Weights of a small transformer language model.
Size: 9 layers, 9 heads of 64, vocabulary 28096, 52.1M parameters.
Architecture: LayerNorm before each block, capped logits.
Training: a variant of Adam for these matrices, 4513 steps.
Each number is 128 + 32 x the weight over its row's rms, rounded and kept within 0 to 255. Layers, rows and columns count from 0. The size above them is the row's rms in percent of the matrix's.

# layer 5 MLP up, 2304x576, rms 0.0302, rows 1156-1224, columns 48-95
size [103  94 103  97  96 101 100  97 102 105  99  95 103 103 107 103  93  91 102 101 107  98 100  97  99 107  92  97 111  99  99 103  99  96  98 100  99 105 100  99  94  96  87  96  92 105  99 106 111 100 109 109 109 108 100  89  96  97  89 105 102 110 109 104  97  97  99  98 107]
[[138 159 154 184 101 137 151 154 149  86 114 160 125 126 189 104 110 123 126 196 109 150 137 106 185 134 139 171  78 143 138 160  92 114 119  73 139 144 154 115  51 165 127 101 137 160 121 129]
 [116 104 170 188  50 127  88 121 157 146 154 158  93 127 103  83 168  81 127 117  90 110  97  78 152  91 170 147  76 155 189 112 133  73 142 119 150 134 115 113  41 119 108 146 180 162  90 147]
 [ 84 131 152 134 135 141 137 159 170 228 127 142 125 133 162 154  84 168 104 189 160 138 151 134 151 155 112 117  74 148 149 178  78 112  88  80 150 144 125 171 110 203 135 162  80  87 103 107]
 [119 208 153 144  98  81 185 169 116 170  97 137 111 127 148  98 120 139  76 133 125 155 173 149 151 107 143 123  97 144 181 109 155 120 111 148  69 110 147 106 122 140 147 146 132  86 103 107]
 [125 145 127 110 132  73 100 111 137 141 103  98 174 154 230  73 104 103 128 150 141 147 110 153 151  97 156 103 143 120  68  72 134 147 149 103 164 146 114 115 110 129 180 106 149 142 113 170]
 [182 133 100 109 130 135 115 120 127 142 123 119 162 119  47 159 156 126 163 123 126 124 113 127 207 157 163 110 116 106 115 140 119 148 124 107 125 138 153 178 139 181 112 146 140 148 131  70]
 [159 131 147  91 133 109 170 148 131 111 106 113 145 117 126  85 106 182 160 174 145 190 163 108 134 169 154 213 102  97 116 114 124 134 100 101 121 151 136 156  98 126 138 121 111  89  65 117]
 [174 165 142 130  87  92  83 111 127 163 134 164 200 110 139 129 117 105 126 179 121 118 122  79 177 104 178  89  61 147 134 113 134 172  82  60 156 151 173 154  99  80 184 129 111 119 108 110]
 [104 161 133 119 136 164 153 149 186 112 165 168 164 126  98 159 130 133 117 126 122 133 201 138  98 118 114  66 120 110 129 109 126 142 100  95 124 150 118 122 103 211 167  78  82 165 131 143]
 [115 152 139  95  56  96 128 181 166 134  53 124 152 138 163  93 110 116 160 184  78 160 187 107 145 126 151 172 132 110 192 133 151 122  76  87 153 138 153 148 141 126 175  96 159 130 145 137]
 [124 154 136 109 101 166 151  97 137 170 158 124 138 136 158 123 139  71  71 109 130 135 127 136 162 174 143 116  28 140 119  93 157 115 131 117 170  92 148 154 119 128 170 139 112 143 175 144]
 [149 136 121 187 136 200  88 147 134 148 145  84 106 135 205 128 140  93 148 132 131 136 120 107 138 195 136 154 138  42 100  69 108 156 107 136 138 147 124 136 188 107 132 149 104 124 124 131]
 [151 151 145  95 124 141  77 178 162 187 165 116 121 123 140 138 128 137 144 113 110 110 125 120 174  97 133 162  70  82 122 122 151 150 118 164 118 173 125 140 127 207  95 135 138 169 162 128]
 [194 132 195 152  87 143 149 173 179 131 163 173 136  69 141 108 136 160 162 125  61 123 185 153 113 196 174 181  67 107 121 107 167 113  87 105 147 150  44 154  92 146 105 173 116 114 116 147]
 [157 158 150 176  81  81 155 175 127 191 167 123  87 152 173 131 109 188  32  82 129 156 176 110 126 121  92 158 139 111 108  84 144 134 173 125 102 138 199 133 125 170 165 187 152 132 150 141]
 [190 118 111 106 131 105 127 114 129 148  53 123 140 159 139 167 130 116 104 175  66 128 129 144 144 117 120 215 109 147 180  88 122 135  71 106 169 100 107 181 105 198 141 132  93 125 150 154]
 [136 125 134 148 164 136  72 169 162 107  42 104  77 167 129 173 113 121 125 136 135  96  86  69 204 106 154 126 127 139  93  37 137 104 129  92 185 106 150 130  87 142 177 108 107 148 136 157]
 [126  71 157 109  59 134 137 155 131 115 117 129 129 253 111 118 163 116 126 147  70 103 138 103 166  82 143 159 157  68 140  75 185 144  72  68 152 108 158 137  34 175 165 128 106 156 187 136]
 [125 144 106  82 157 175 117 131 133 126 151 169 104  77 127  61 118 173 115 113  89 116 106 161 201  61 104 142 128  91 114 125 240  90 102 111 156 115 148 132 166 139 169 215 136 118 108 115]
 [166 163 149  98 127 138 107 115 110 145  68 155 137  89 165 138 147  68  81 150  52 112 116 124 196 168 178 150 117 127 144 109 128 115  93 147 161 162 135 127 150 102 100 141  85 203 124 130]
 [136 168 214 107 103  68 112 171 132 131 124 136 158  97 100  80 120 171 153 189 124 159 158 109 111 163 148 129 107 134 120  65 123 131 102  86 136 135 117 173 126 112 150 185 161 105 156  91]
 [122 168 165 173 177 119 201 134  77 101 108 127 156 110 178 169 108 103 177  78 100 129 146 102 178 103  95 145 110 109 116  99 101 160  40 141 133 165 159 149 144 134 128 174 100 176  82 140]
 [214 145 158 129 100 154 110 170 115  96 122 111 142  98 161 169 144  60  97 126  81 139 121 154 152 155 120 165 137 133  87  95  88 131 114  93 153 115 176 150 174  65 146 115 150 158 144 172]
 [132 114 170 119 114 168 139 138 130 122 124  95 183 151 178 104  98 176 170 138  75 143 170  89 154  75 100 153  90 105 129 126 140 113  77 125 132 151 115 140 158 150 185  95  81 168 103 116]
 [134 206 150 179  80 101 153 177 149 145 141  91 147 173  72 162 132 141 153 121 115 113 178  86 113 159 137 186 132 149 123  69 101 111 139  93 164  85 114 128 155 122 167 161 153 180 188 130]
 [123 123 127 111 138 135 103 114  84  89 131 115 116 160 166 117 113 106 153 110  77 156 186  88 134 108 199 130  45 116 141 101 119 110 110  85 121 162 153 175 151 159 128 157 148 124 145 167]
 [145 120 192 127 162 129  94 117 144 192 131 122  90 154 156 135 137 141  88 178 118  69 128 105 115 134 130 109 107 148 149 121 136  79 164  85 105 137 180  99  65 117 135 154  87 110 132  73]
 [145 170 130 159 194 129 161 125 103 145  62 168 105 109 106  92 217 114 183 150 154 171 114 147 128 128 151 173 146 128 226 164 166  86 159 157  85 112  88 157 144 146 136  80 124 155 122 167]
 [191 177 124 131 115 159 119 169 108 152 109  83 109  55 135 130 123 195 130 152 174  95 102 128 167 107 160 123  84  91 141 139 149 169 161 131 125 110  87 130 114  97 143 190 139 109 156 120]
 [101 119 168  62 131 164 135 115 100 162  89 122 138  90 141 119 142 121 160 109 123 145  98 144 165 139 104 203 137 111 122 123  81 144  87 124 201 108 108 177 163 169 106 182 131  69 114 143]
 [139 146 131 124 136  87  67  71 111 108 174 139 126 116  93  81 167  51  80 108 119 139 145  94 123 217 121 135  82 128 141 119  93 149 165 127 163 139 119 152  46 125 126 161 101 170 145 129]
 [125 148 142 126 155 146 110 185 133 119 111 128 161  98 103  62 138  36 150 129 109 160 138  66 111 140 138 147  66 147 145 129 124 115 159 106 178  83 126 209 117 161 117 147 158 122 202  99]
 [144 155 135 104 124 136  96 129 129 136 127 105 113 117  80 153 161 140 111 164 165 121 155 157 123 166 120 137 142 143 157  75 122 107 148 107 159 138 130 123 154 119 187 167  92 137 124  69]
 [104 124 147  99 111 120 107 108 105 136 131 104 137 136 179 141 133 102 155 166 104  94 135 117 104 123 171 145 158 125 214 113 182 124  74 158 160 175  95 166 111 119 113 143  86 135  89 151]
 [167 152 176 158 163 109 140 119 136 184  89 112 119  39 107 136 123 158 147 129 164 197 124 169 155 154 201  93 132 118 118  59 148 125 191 166 146 225 119  93  97 159 168 154 100 136 165 125]
 [118 132 138 133  66 115 108 201 106 160 112 150 164 113 160 152 125 169 153 127 112 117 153 166 116  99 116 182 144 164 129 114 169  55 147 103 129 177 141 155  97 131 168 123  97  73 178  77]
 [101 160 140 171  87  79 169  84 152  84  88 109 100 116 146 150 163  88  84 110 141 122 181 133 142 190  91 124 109  93 145 129  40 106  72 126 159 170 147 152 125 120 190 151 112 106 154 147]
 [166  84 143  97 100 156 105 153  99 153 123 147  48 136 140 131 168 190  96 134 116 164  97 183 205 116  96 133 101 123 126  84 137 193 160  97 182 169 145 140 117 147 139 103 125 103 118 137]
 [150 180 133 130 144 134 104  98  80 120  90  94 106 133 156 109 128 113 126 181 137 148 104  67 170 159 106 145  81 105 146 125 147 161 104 129 151 135 192 114 146 142 118 149 145 107 105 148]
 [166 130 124  95 129 102  80 135 147 128  87 112 123 134 136 104 101 116 180 143 148 136 187 118 180 124 184 141  93 108 116  92 109  87  91 149 107  78 128 197 147 117 185 117 133 197 160 133]
 [106 105 193 145 153  92 105 184  92 143 141 116 104 141 103  91  76 111 115 157  98 106 103  91 169  90 161  74 109 147 150 117  84  94 120 129  88 155 108  61 121 178 138 112  49 127  90  77]
 [170 165  62 122  87 123 101 129 162  99 128 123  78 145 129  76 131  94 109  97  99 136 189  86 159 121 141 126 101 144 124  94 122  69 171 128 120  67 169 139 124  76 144 163 125 106 145 166]
 [131 117 141 166 111 102 178 104  66 123 162 133  35 103 109 116 171  48 170 135 116 114 115  82 151 126 132 136 148 146 131 135 201  51 139  95  95 144 176 160 130 129  95 143 142 126  74 135]
 [132 151 174 133  91 146  87 157 138 154  72 192  88 138 112 116 138 155  95 159 129 107  69 110  81 123 191 119 124  99 135  76 128  90 105 132  10 138 134 104 136 144 124 130 133 126 176 147]
 [155 182 186 145 140 113 137  99 151  91  97 160  99 169 107 123 126 117 105 162 148 162 141 109 227 123 116 125  94 106 126  73 126  68  92  95 136 117 157 138  80  97  86 123 176 124 189 102]
 [ 95 130 120 115 140 134 136 148 112 121 122  99 126 123 120 169 117 128 126 126  82 153 136 164 156 112 154 154  72  97  79 103 156 176  75 112 156 122 118 128 137 108 184 130  56  86  95 163]
 [143 152  64 117  96 104 141 124 113 116  73 178 114  98 120  99 119 133  84 106 138 113 158 157 155 190  92 150 152 130 146 154  98  58 110 172 170 126 131 164 139 153 184 170 119 112 196  88]
 [138 143 142  77 140 144 146 200 152 161  81 110  80  98 136  81 115 157  76 147 111 177 105 131 160 130 114 108 152  89  69 148  80 112 116 140 156 157 140 143 158 163 167  88  96 156 106  80]
 [202 131 152 118  76  95 175 157  38 160  86  76  86 141 165 121  75 108 154 137  79 141 141 143 147 131 140 160 121 121 131 149 153 129 113 121 148 128 139 169 100 176  92 127 116 138 165  92]
 [134 167  79 113 125 104 141 216  80 171 112 228  75  59 113 119 165  96 158 128 110 109 109  73 162 112 131 124 124 125 161 118 135  90  53 129  76 172 164 140 145 158 191 130 133 151 147 140]
 [126 159 119 159 133 118 101 153 158 139  88 111 140  86 129 127 155 127  62 171 116 140 173  88 197 210 124 120 116  75 150 124 102 101 114  78 143  98 127 154  89 176 124 107 117 131 141 181]
 [105 153 158 104  77 129  94  66 142 104 141 170 177 119 237  81 103  89 100 135 163 122 191 165 133 108 111 126  83 148 127 139 208 157 143  96 123  97 121 159  67 134 167 150 117 171 179 146]
 [120 183 150 145  70 149 107 175  73 102 116 128 120 110 132  81 149 133 183 140 112 186 113 126 154 136 100 119  53  87 115 129 164 104 105  83 163 119  93 171 108 162 155 184 157 120 134 125]
 [159 138 146 123  79 186 131 186 147 142  80 126 180 134 188 138 120 145 124 178 154 153 141  90 131 104 122 197 112 105 141 108 175 101 113  98 168 114 141 146 167 128 104 162  99 133 103 121]
 [147 137 111 201 112 102  98 152 130 154  99  82  56  89 140 110 177  92  55 114 138 171 164  97 167 128 167 133 134 132 115 107 172  91  93 132 128 156 165 173  90 131 139 103 122 212  65 160]
 [120 114 156 140  55 141  98 127 106  89 120 111 141 124 117 133 120 160 117 121  58  93 138 106 121 124 115 176 146 130 146  96 170 120 118  78 113 133 180 175  85 131 102  80 125 102 103  80]
 [149 112 107 114 137 123 189 126 156 155 128 180 116 131 132 123 157 135  91 159  80 159 113  89 116 157 169 120 144 118 155  89 150 126 143  81 164 128 164 147  94 168 135 121  62 160 123  73]
 [135 133 156 106 139 124 146 134 160 143 174 105  84  69 120 176 135 115 133 225  46 131 113 218 149 178 151 164 103  93 161  76 110  94 169 106 155 134  93 201  84 142 161 120 172  80 143 119]
 [131  74 149  52  98 111 134 159  69 130 129 197 145 169 138 143 155 144  97 159  92  72 111 126 145 112 129 129 130  82 107 146 119 132 145 142 137  89  88 127  50 146 124 124 117 158  95 115]
 [159 145 173 106  75 150 112 168 153 178 132 128 125 126 157  77 110 188 109 176 133 147 179 173 155 123 156 133  73 122  87  70 166  96 124 131  99  97 161 194  60 119 122 124  97 107 100 141]
 [ 91 176 117 131 141 131 157 170 118 111 100 116  84 142 142 146  72  82 133 145 154 170  90  83 132 148 157 136  77 134 118 125 118  98  49 152 150 136  99 119 117  59 193 137 117  67 155 180]
 [139 143 120 125 108 138 160 120 106 160  91 139 133  69 106 124 146 108 103 157 138 158 148  99 190  93 157  83  96 128 200 175 185 105 128 106 134 180 176 164 110 138 119 141 139 128 132 138]
 [167 133  78 157 114 137  73 156 133  86 138  46 141 153  80  81  71 133 109 142  76 111 129 160 130 139 124 159 113 146 155  92 170 122 131  68 166  98 156 184 101 145 182 138 128 115 160 133]
 [173  95 116  75  95 130 134 122  89 119 126 165  90 123 135  67 184 173 147 127 181 133 127  75 133 146 128 127 104 129 105 121 172 137 105 136 120 176  74 167 112 101 107 101 177 183 152 108]
 [154 149 143 126 145 166 150 142 166 102 102 112 143 123 145  65 121 101  90 104 113 149 181 151 112  98 154  77 168 145 162  79 121 135 121  75 112 165 120 128 114 151 161 155 117 107 114 181]
 [126 155 138 120  85 124  76 123 110 103 142 169 134 173  70  86 134 164 167 106 137 132 130 111 118 102 168 124 120 159 172 117 181  64 110 121 169 116  73 142 125 111 135 114 119 128 171  56]
 [177 114 193 163 134 142 168 113 154 123 147  79 116 165 157  94  75 134 182 122  94  84 119 146 166  79 192 136 143 135 162  80 107  52 139 154 135  97 129 146  67  96 144 139 106 131 163 100]
 [136 178 163 149 109 135  92 137 144 105 144 182 177 164 110 128 159 130 139 114 117 151 141 142 119 154  95 162 129 108  91 100  63 165 146 101 161 109 114 152  99 115 143 149 137 153 171 134]
 [199 145 192 183 134 197  71 129 124 117 134 143 185 115 187 148 124 110  83  96 104 154 175 153 113  74 130  96 130 114 182 142 125 111 109  88 105 150 126 147 147 135 190 202  96 129 142 105]]
# layer 5 MLP down (transposed), 2304x576, rms 0.0176, rows 1156-1224, columns 48-95
size [112  88 104 110 101  99 103  94 102 102 110  97 103  98  95 104  94  89 103  96 102 102  97 100  90  99  88 104 111 107  96 111 105  98  90  92 103  95 108  98  93 102  93  90  91  95  97  97 109  93  98 119 111 112  99  83  90  99  96 105 103 112 109 112  98  85  95  98 113]
[[183 192 175 127 108 129 186 153 125 161 144 148 106 113 100 134  88 152 129 120 101 122 117 166  93  29  95 141 136 122  97 153 122 148 181 122 108 110 121  89  72  84  78  94 116 140 149 111]
 [125 146 145 137 203 155 143  97 140  94 115 133 150  92 150 101  91 155 116  73 107 199 106 172  77 113 154 111 110 122  80 151 135 116 153  68 126 143 110 117  59 116 121 154 157 141 117  74]
 [161 159 102 120 162 167 114 125  60 121  78 101 119 131  94 189 144 130 127 102 141  69  92  83 158 167 126 117 131 153 125 117 174 137 161  91 124 117  64 120 102 156 189 109 189 116 140 166]
 [172 155 199  80 114 134 108 157 120  99  78 142 124 170 102 125 142 130  85 124  91  78  62 133 127 124 160 176 127 132 100 190 163 111 112 120 108 125  97 128 106 120  75 142  87 175 112 136]
 [107 154 118  66 123 121 166 162 164 155 141 138 138 202 176  75 153 197  96 123 150 138 115 138 152  33 118 121  93 108 133 138 121  76 163 183 118  73 100 182 121 179  85 153 192 123 117  89]
 [114  97  78 123 141 145 119  77 104 121 155 146  95 150 186 149 114 117  73 157  98  96 101  77  95 130 156 122 214 133 155  83  77 155 138 130 154 141  95 148 152 110 115 104  75 117 155 131]
 [147 169 195  67 154 141 118 117 135 183 106 137 178 157 134 145 113 111 107 110 117  80 159 108 127 146  81 101 126  72 103 132  49 138 175  89 153 125 150 152 168 133 137 177 160  94 185 133]
 [156 100 160 232 117 100  96 133 122 147 161 106 151 140 155  74 151 157 106 105 160  98 117 129 104 188 126 131 142 195  76 157 158  93 187 101  90 109 114 128 169 121 120 150 154 193 131 101]
 [185  98 219  91 181 147 102  55 136 120 118 101 117 124 111 146 119  96 153 148 116 110 127 126  59 123 105 108 174 144 142 106 197 118 137 151 111 106  98 168 121 126 100  76 138 128 145 107]
 [155  58 134  94 131  98 196 118  86  47 138 124  98 121 101 104 105 143 141  64 112 122 131 142 101 131  67 104  79  69 102  99 135 137 154 121 123 104 152  81 157 122 157 160 113 117 146 174]
 [109 126 153 116 161 131  55 143 147  71 136  70 132 130 115  92 119 111 113 115 181 123  92 141 174 141 168 161  74 144 154 177 126 115 118  93 155 174 118 118 120 128  88 132  94 177 119  86]
 [213 156 124  79  96  97 140 129  99  85  88 174 152 108  81 153 145 165 153 157 178 102  66  97 113  75 157 146 106  71 118 155 175 106 119 134 102 121 156  98 134 115 132  98 138 148 111 161]
 [ 82 125  88 162 114  87 126 119 128 109  87 192 138 124 164 109 132 105 112  94 112  78 147 114 165 135  80 170 109 183 143 112 138  81 123 121 149 109 106 129 116 134 113  92 197 104 125 134]
 [157 101 107 102 105 144 125  53  94  69  72 108 150 116 117  78 152 144 139 159 102  84 179 163 194 138 101 121  98 151 159 171 114  42 136  88 110  72  64  41  84  95 146 111 147 119 166  54]
 [119 128 126  94 128 131 152  73 102 126 111  96 151 127  97  79 153 102 142 111 133 123 122  80 103 184 169 122  64 118 120 152  97 154 130 112 178 137 117 127 189 136 148 153 134 119 203 184]
 [135 127 115  86 114 139 154 110 145 124 129 103 155  88 112 148 136 152  98  92 169 181 110  88 125 125 146  96 147 113 144 186 133 142 143 127 133 119 102 115  96  88 101 155 108 111  99 128]
 [169 146 132  90 131  81  90 147 140 152 136 168 203  89 118 170 177  70 118 168 153 151 177 115  88 220 104 143 163 158 105 153 166  83 122 142 133 124 120 127 145 165 105 153 168 136 143 128]
 [117 100  82 116 117  89 141 128 110 169 158 153 160 158 136  75 194 122 127 133 108 137  80 108 216 123 110 138  51 122 137 129 146 149 169 151 171  83 154 132  39 125 137 158 138 103 112 212]
 [124 139 131 174 113 214  77 147 101 107 156 107  92 134  90  96 124  52 127  93 110 153 171 146 136  96  75 189  88 174 110 115 104  95 127 171 182 165 107  82 159 151  81 113 130 158 114  83]
 [115 155 170 148  98 103 187 167 160 139  88 124 107  64 132 162  77  97  67 181 135 186 146 112 163 114 139 177 110 131 175 125 129 147 141 119 149  93  91  72 173  94 137  73 127  78 105 153]
 [168  84 142  98 123 143  83 175 160 149 131 129 147  68 121  81 156 132 159 157 145 153 130 116 162 113 141 147 106 149   0  90  69 180  64  99 172 125 124 117 134 162 103 180 208 149 151 160]
 [144  89 117 120 116 107  90 156 142  97 176 150 104 173  91  67 120  77  91 144 141 190 128 160  82  99 113 182 149  72 112 163  93 105 141 136 111  96 137 133  69  69  70  68 127 120 108 162]
 [132  68 112 165 183 109 145 151 172 118  93 166 139 178 134 101 107 115 151 156 104 116 132 138  83 114  84  92 145 112  65  87 161 124 100 166 128  71  88 122 111 175  96  97 137 140 148 204]
 [149 160 162 145 125 142 117 161 126 146  85 211 138 165 131 159 146  90  47 164 142 104 105 186 179 126 100 104 175 116 126 130 133  98 178 126 176 106 167 114 214 126  80 127 113 155 136 155]
 [ 92  86 112 128 135 148 201 154 140  82 122 117 114 157 143 180 139 126 137 145 135 125 139 103 188 100  67 162 139  87 136 107  58 119 111 135 155 111 180 133 133 161 152 149 150 122  72 116]
 [166 113 124 141 116 112 136  61 100 148 187 117  99 119 127 107  70 157 150 150 111 117 178 164 117 165 103 136 125 110 121 135 134 132 146 118 137 133 134 112  72  58 188 175 144 144 190 114]
 [197  84  99  76 105  83  68 148 119 162 179 106 129 184 143 141 127 152 191 128  97 111 115 119 145 113 160 137  81 111  86 102  88 131 125 153 129 183 110 124 136 148  94 133 135 123 156 125]
 [ 96  66 102 117 118 226  92 139 137 158 147  67 106 149 145 138  30 137 102 149  92 138 109 104 142 158 122 107 105 147  92  74 136 171 114  93 162 107 167 106 102 140 150 155 105  52 136  95]
 [ 79  90 178 138 114 162 161 153 131 139 153 169 120 139 141  95 103 149  81 135  84 106 116 140 127  76 118 109  50 134 143 158 133 106 121 147 124 125 164  73  80 115  88  78 159 135 118 139]
 [188 151 221  85 138 107  70 129 162 129 200 133 110 122 159 163 119 116 127 114 140 150 196 172 127  69 142 117  78 106 101 105 217 111  86 106  73 112 125  77  94 128 124 102  74 149 126 151]
 [154 156 140 142 143 140 188 100 140  88 150 111 144 150 149 114  92  90 160  54 138  86 112 106 155 139 126 185 142 139 152  89 119 147  81 177 137 127 150 138 175 191  97 175  94 115 139 115]
 [147 112 125 174 141 137 141 149 158 189 118 148 144 132 183 132 150 189 131 105 167 137 161 159 129 104 141  62 105 172 129 209 181 106 116 164 127 145 101 148 154 162  56 186 142 174 136 220]
 [ 97 122  99  89  92 119  80 117  46  93  95  78  97  96  66  92 122 166 124 162  76 146 149 128 159  91 129 171 103 118 124 156 139 192 112 133 140 161 159 123  76 115  46  82 126  88 130 145]
 [166 139  73 192 125 132  60 107 115 155 139  71 131 142 118  70 116 152 116 103 127 163  96 140 197 129 136 153 152 123  86 187 168 146  84 127 148  87 158 106  84 156 186  59 135 207 174 124]
 [161 101 153 126 119  98  60 142  76 121 134 174 171 138 102 109  85 149 147 166 103 132  86 180 123 143 166  95 140 160 103 119 111 144 160  72 166 103  81  95 150 129 117 134 152  81 138 124]
 [ 84 139  97 144 140 154 184  84  85 122 122 107 163 157 109 125 114 113 123 104 148 161 123  76 118 185  85  78 127  72 136 151 104 109  85 179 162 176 143 144  89  80 139 129 144  88 116 158]
 [100 109  92  98 129 160 127 135 140 122 112 137 121 198  99 158 135 139 136 131 135 129 129 134 106 151 128  95 163 157 136 139 137 124 140 123 150  79 139 165 173 173  97 157 120 127 140  71]
 [ 97 108 125 112 102  80  94  94 173  94 125 127  98 103  85 165 113 143 143  94 135 104 193 160 129  42 179  56 117  78 144 111 143 139 149 148 108 111 118  99 171 171 138 160 121 120 119 234]
 [146 144 107 124 115 179 151 163 160 137 135 178 120  76 127 113 125 137 110 143  98 128 129 135  99 158 140 167 137 122  95 107 103  89 173 122 161 130 127 114 106 103  67 121  84 158 117 117]
 [144 181 139 198 104 162 103 122 168 128 167 139 126 126 137 124 142 199 131 138 119  79  87 136 102 115 104 113  68  94 116 119 212 114 115 144 107  73 162  96 117 118 157  52 143  77 125  92]
 [118 154 120 171 107  94 181  88 169 113  63 155 175 148 132 134 117 131 160 168 164 115 164 122  87 169 145 111 106 123  96 185 196  96 151 138  96 162 139 198 139  85 144 149 160 129 135 144]
 [170 152  94 170 150 124  79 162 109 128 164 148 107 123 104  83 110  84 196 112 127 146 113 183 182 195  99 170 166  83 109 119 117  75 168  82 127 103 104 153 123 126 169 175 116 124  74 179]
 [ 89 125 143 163 148 166 164 130 172 140 112  58 166 145 140 175 125 129 160  89  98 173  86 125 178 125 117 128 110 120 100 129 130 110 104 127  47  87 119 137 113 117 168 157 108 103 109 111]
 [143 172 114 135  84 161 152  66  76 131  88 122  91 133  65 153 110 112 123 122 110 120 159 120  80 161 179 156 126 106 134  36 127 122 188 133  96 143 132 119 100 119  42 112  90  92 171  70]
 [105 182 142 119 136  98 108 194 113 123 121  97 129 120 129 147 160 106  88 135 128  88 144 153  74 128 106 109 173 162 141 143 145  83 168 169 110  79 148 111 159  95 124 160 100 172  65 132]
 [107 171 121 146 116 133 133 127 134 112 195  96 116 100 107 145  81 105 145 148 116  97 130 153  98 127 100 151 162 146 156  85 136 114 127 125 128  94 129 149  88 158 134  67 143 133 178 122]
 [145 121  88 130 111  90 112 132 130 110 120  88 137 189 170 130 143 170 138 148  69 102 170  79 150 111 103 130  92 120  88  96 174 130 131 108  97  94 169  86 124 112 141 148 131 100 140 119]
 [ 80 129 145 124  74 152  82 115 131  98 139  83 125 128 165 202  71 102 112 146 153 161  82 128 156  88 130 115 150  96  92 125 139 105 142 163  64  82  75 132  64  79 164 149 134  98 183 118]
 [114 177 104 139  99 166 133 149 115  89  81  82  99  90 119 167 126 142 108 231 110  40 120 111 121 144 174 154 103 153 160  80 140 173 124  62 216 139  83 183 136 194 109 123 149 135 156 117]
 [139 143  78 175  82  93 122 101  96 104 128 146 100 181 151 158 144 192 162  80 124 145 164 102 179 115 124 142 145 140 109  98 119 119 164  98  83 199 166 141 168 110 103 130 168 124 130  51]
 [134 169 135 220 112 122 158 120 156  96 136  93 160  83 145 125  29 131  91 178 184 122 119 143  87 139 132 106 121 125 153 145 120 117 177 135  97 131 146 148 108 141 168 119  62 130 151 194]
 [121 133 104 104 156  60 128 170 140 125  77 183 111 142  71 113 158  93 122 145 130 126 128 120 163  74  95 112 112 170 109 129 167 143  84 139 155 101 196 139 172 128 146 141  97 173 127 131]
 [136 168 122 149 117 161 170 171 122 143 153 112 138 150 190 108 110 123 115 145 131 106 151  87 144  98 142 120 112 116 165 113 184 137 139 112 140  69 112 176 130  99 194  76 182 120  54  93]
 [118 122 157 147 192 147  43 164 187 135 105 152 141 140 141 140 101 115 144 139 117  73 143 125 158 109 156 128 121 102 136 155 132 125 120  80 117 116 111 141 135 103 133 119 160 182 128 121]
 [130 125 185 145 158  83 171 146 135 178  98 126 199  81 191 109 114 152 102 125 123 140 106 114 114 151 148 104 130 150 138  90 167 124 153  97  79 109  74 122 123 124  59 168 129 122 129 130]
 [137 128 131 130 106 166 151 137 188 119 128 131 126 120  62  60 139  94  98 146  98 110 154  60 207 192  80 101  91 114 119 164 118 179 127 161 186  96 150 145 136  75  79 108  77 118 140 143]
 [103  94 145 119  88 148 143 176 117 124 106  97  51 146 132 123 179 174 128 159 118 120 132 117 113 131 157 162 104 148 110 130  92 159 131 139 140  68  79 147 106 165  32 132 102 117 177  97]
 [114  58 154 145 147 114 127 140  99  94 125 145 112 145 159  94  98 113  64 152 170 126  90 113  99 142 105 112 139 153 124 185 158 104 123 121  74 139 142 132 161 134 125 149 146 163 168 121]
 [124 117 115  78 139 139 103 120 125  88 100 136 110 131  83 119 121  95 122 113 118 116 107 117 117 137 102 190 212 134 132 119 187  95 127  47 104 138 110 160 145 116 154 107  81 105 130 140]
 [128 102 162 109 198 178  81 115 185 110  92 108 161 177 122 140 116 111  87 174 116  74 128  95 114  94  86  95 142  84  86 156 123 155 116  65 128 107  99 149 125 122 149 108 140 169 144 162]
 [145  70 134 176  90 167  98 121 129 183 124 118 147 138 142 149 102 175  65 171 115 132 182 110 170 177  94 154 151 147 156 104 129 132 205 126 110 114 156 120 151 112 136 107 135 164 109 138]
 [123 138  82 158 145  71  98  90 152 115 148 140 138 137 172 120 156 121  80 160 157 114 140 124 110 117 109 106 181 139 102 173 101 127  73  98  87 157 185  96 157 141 221  89 100 109  92 125]
 [109 134 190 113 116 127 188 142  91 133 109 142 151  91 173 168 129 184 175 109 153 137 122 143 113 167  72 133 103 139 100 172  97 174 117 138 122 100 112 133 163 185 108 133  90  98 128 174]
 [124 120 150 114 164 128 124 127 141 155 216 164 136 152 124 171 102  97  80 169 149 110  67 151 123 133 136 178 140 162 136 120 144 126 129  86 142 129 123 141 140 152 151 138 159  91  82 110]
 [161 131 205 117 124 106 141 137 118 119 127 188 109 106 126 145  93 160 138 175 138 137  64 182 148 168 176 155 150 127 126 142  98 100  95 238  93 126 106  74 100 170 116 140 122  87  89  98]
 [107  95 128 160 180 147 161 144  95 137 146  98 200 180 146  94 131 138 165 125 186 131  80 164 178 139 107 130  76  69 177 223 120 141 151 108 168 119 166 111 148 141 138 137  81 115  79  84]
 [148 148 140 142 110 168 102 104 136  89 180 129  74 166 106 132 137 153 106 160 107 106  46 111  98 130 114  94 155 107 139 159 123 125 167 122 123  96 106  93 133 157 101 117 149 105 183 178]
 [ 99 150 112 133 172  65 167 123 135 103 105 101  48 145  91 143 132 111 197  67  89 111  86 156 192  81 139 148 120  77 117  89 164 131 183 104  82 169 152  89  92 133 164 111 169 151  94 120]
 [154  86 126 112  68 143  51  97 105 131 120 168 143 117 121 110 104  75  89 137 119 132 136 173 101 160 123  89 167 121 145 126 135 161  75 149 151  57 131  88 163 105 115 105 150 133 174 141]]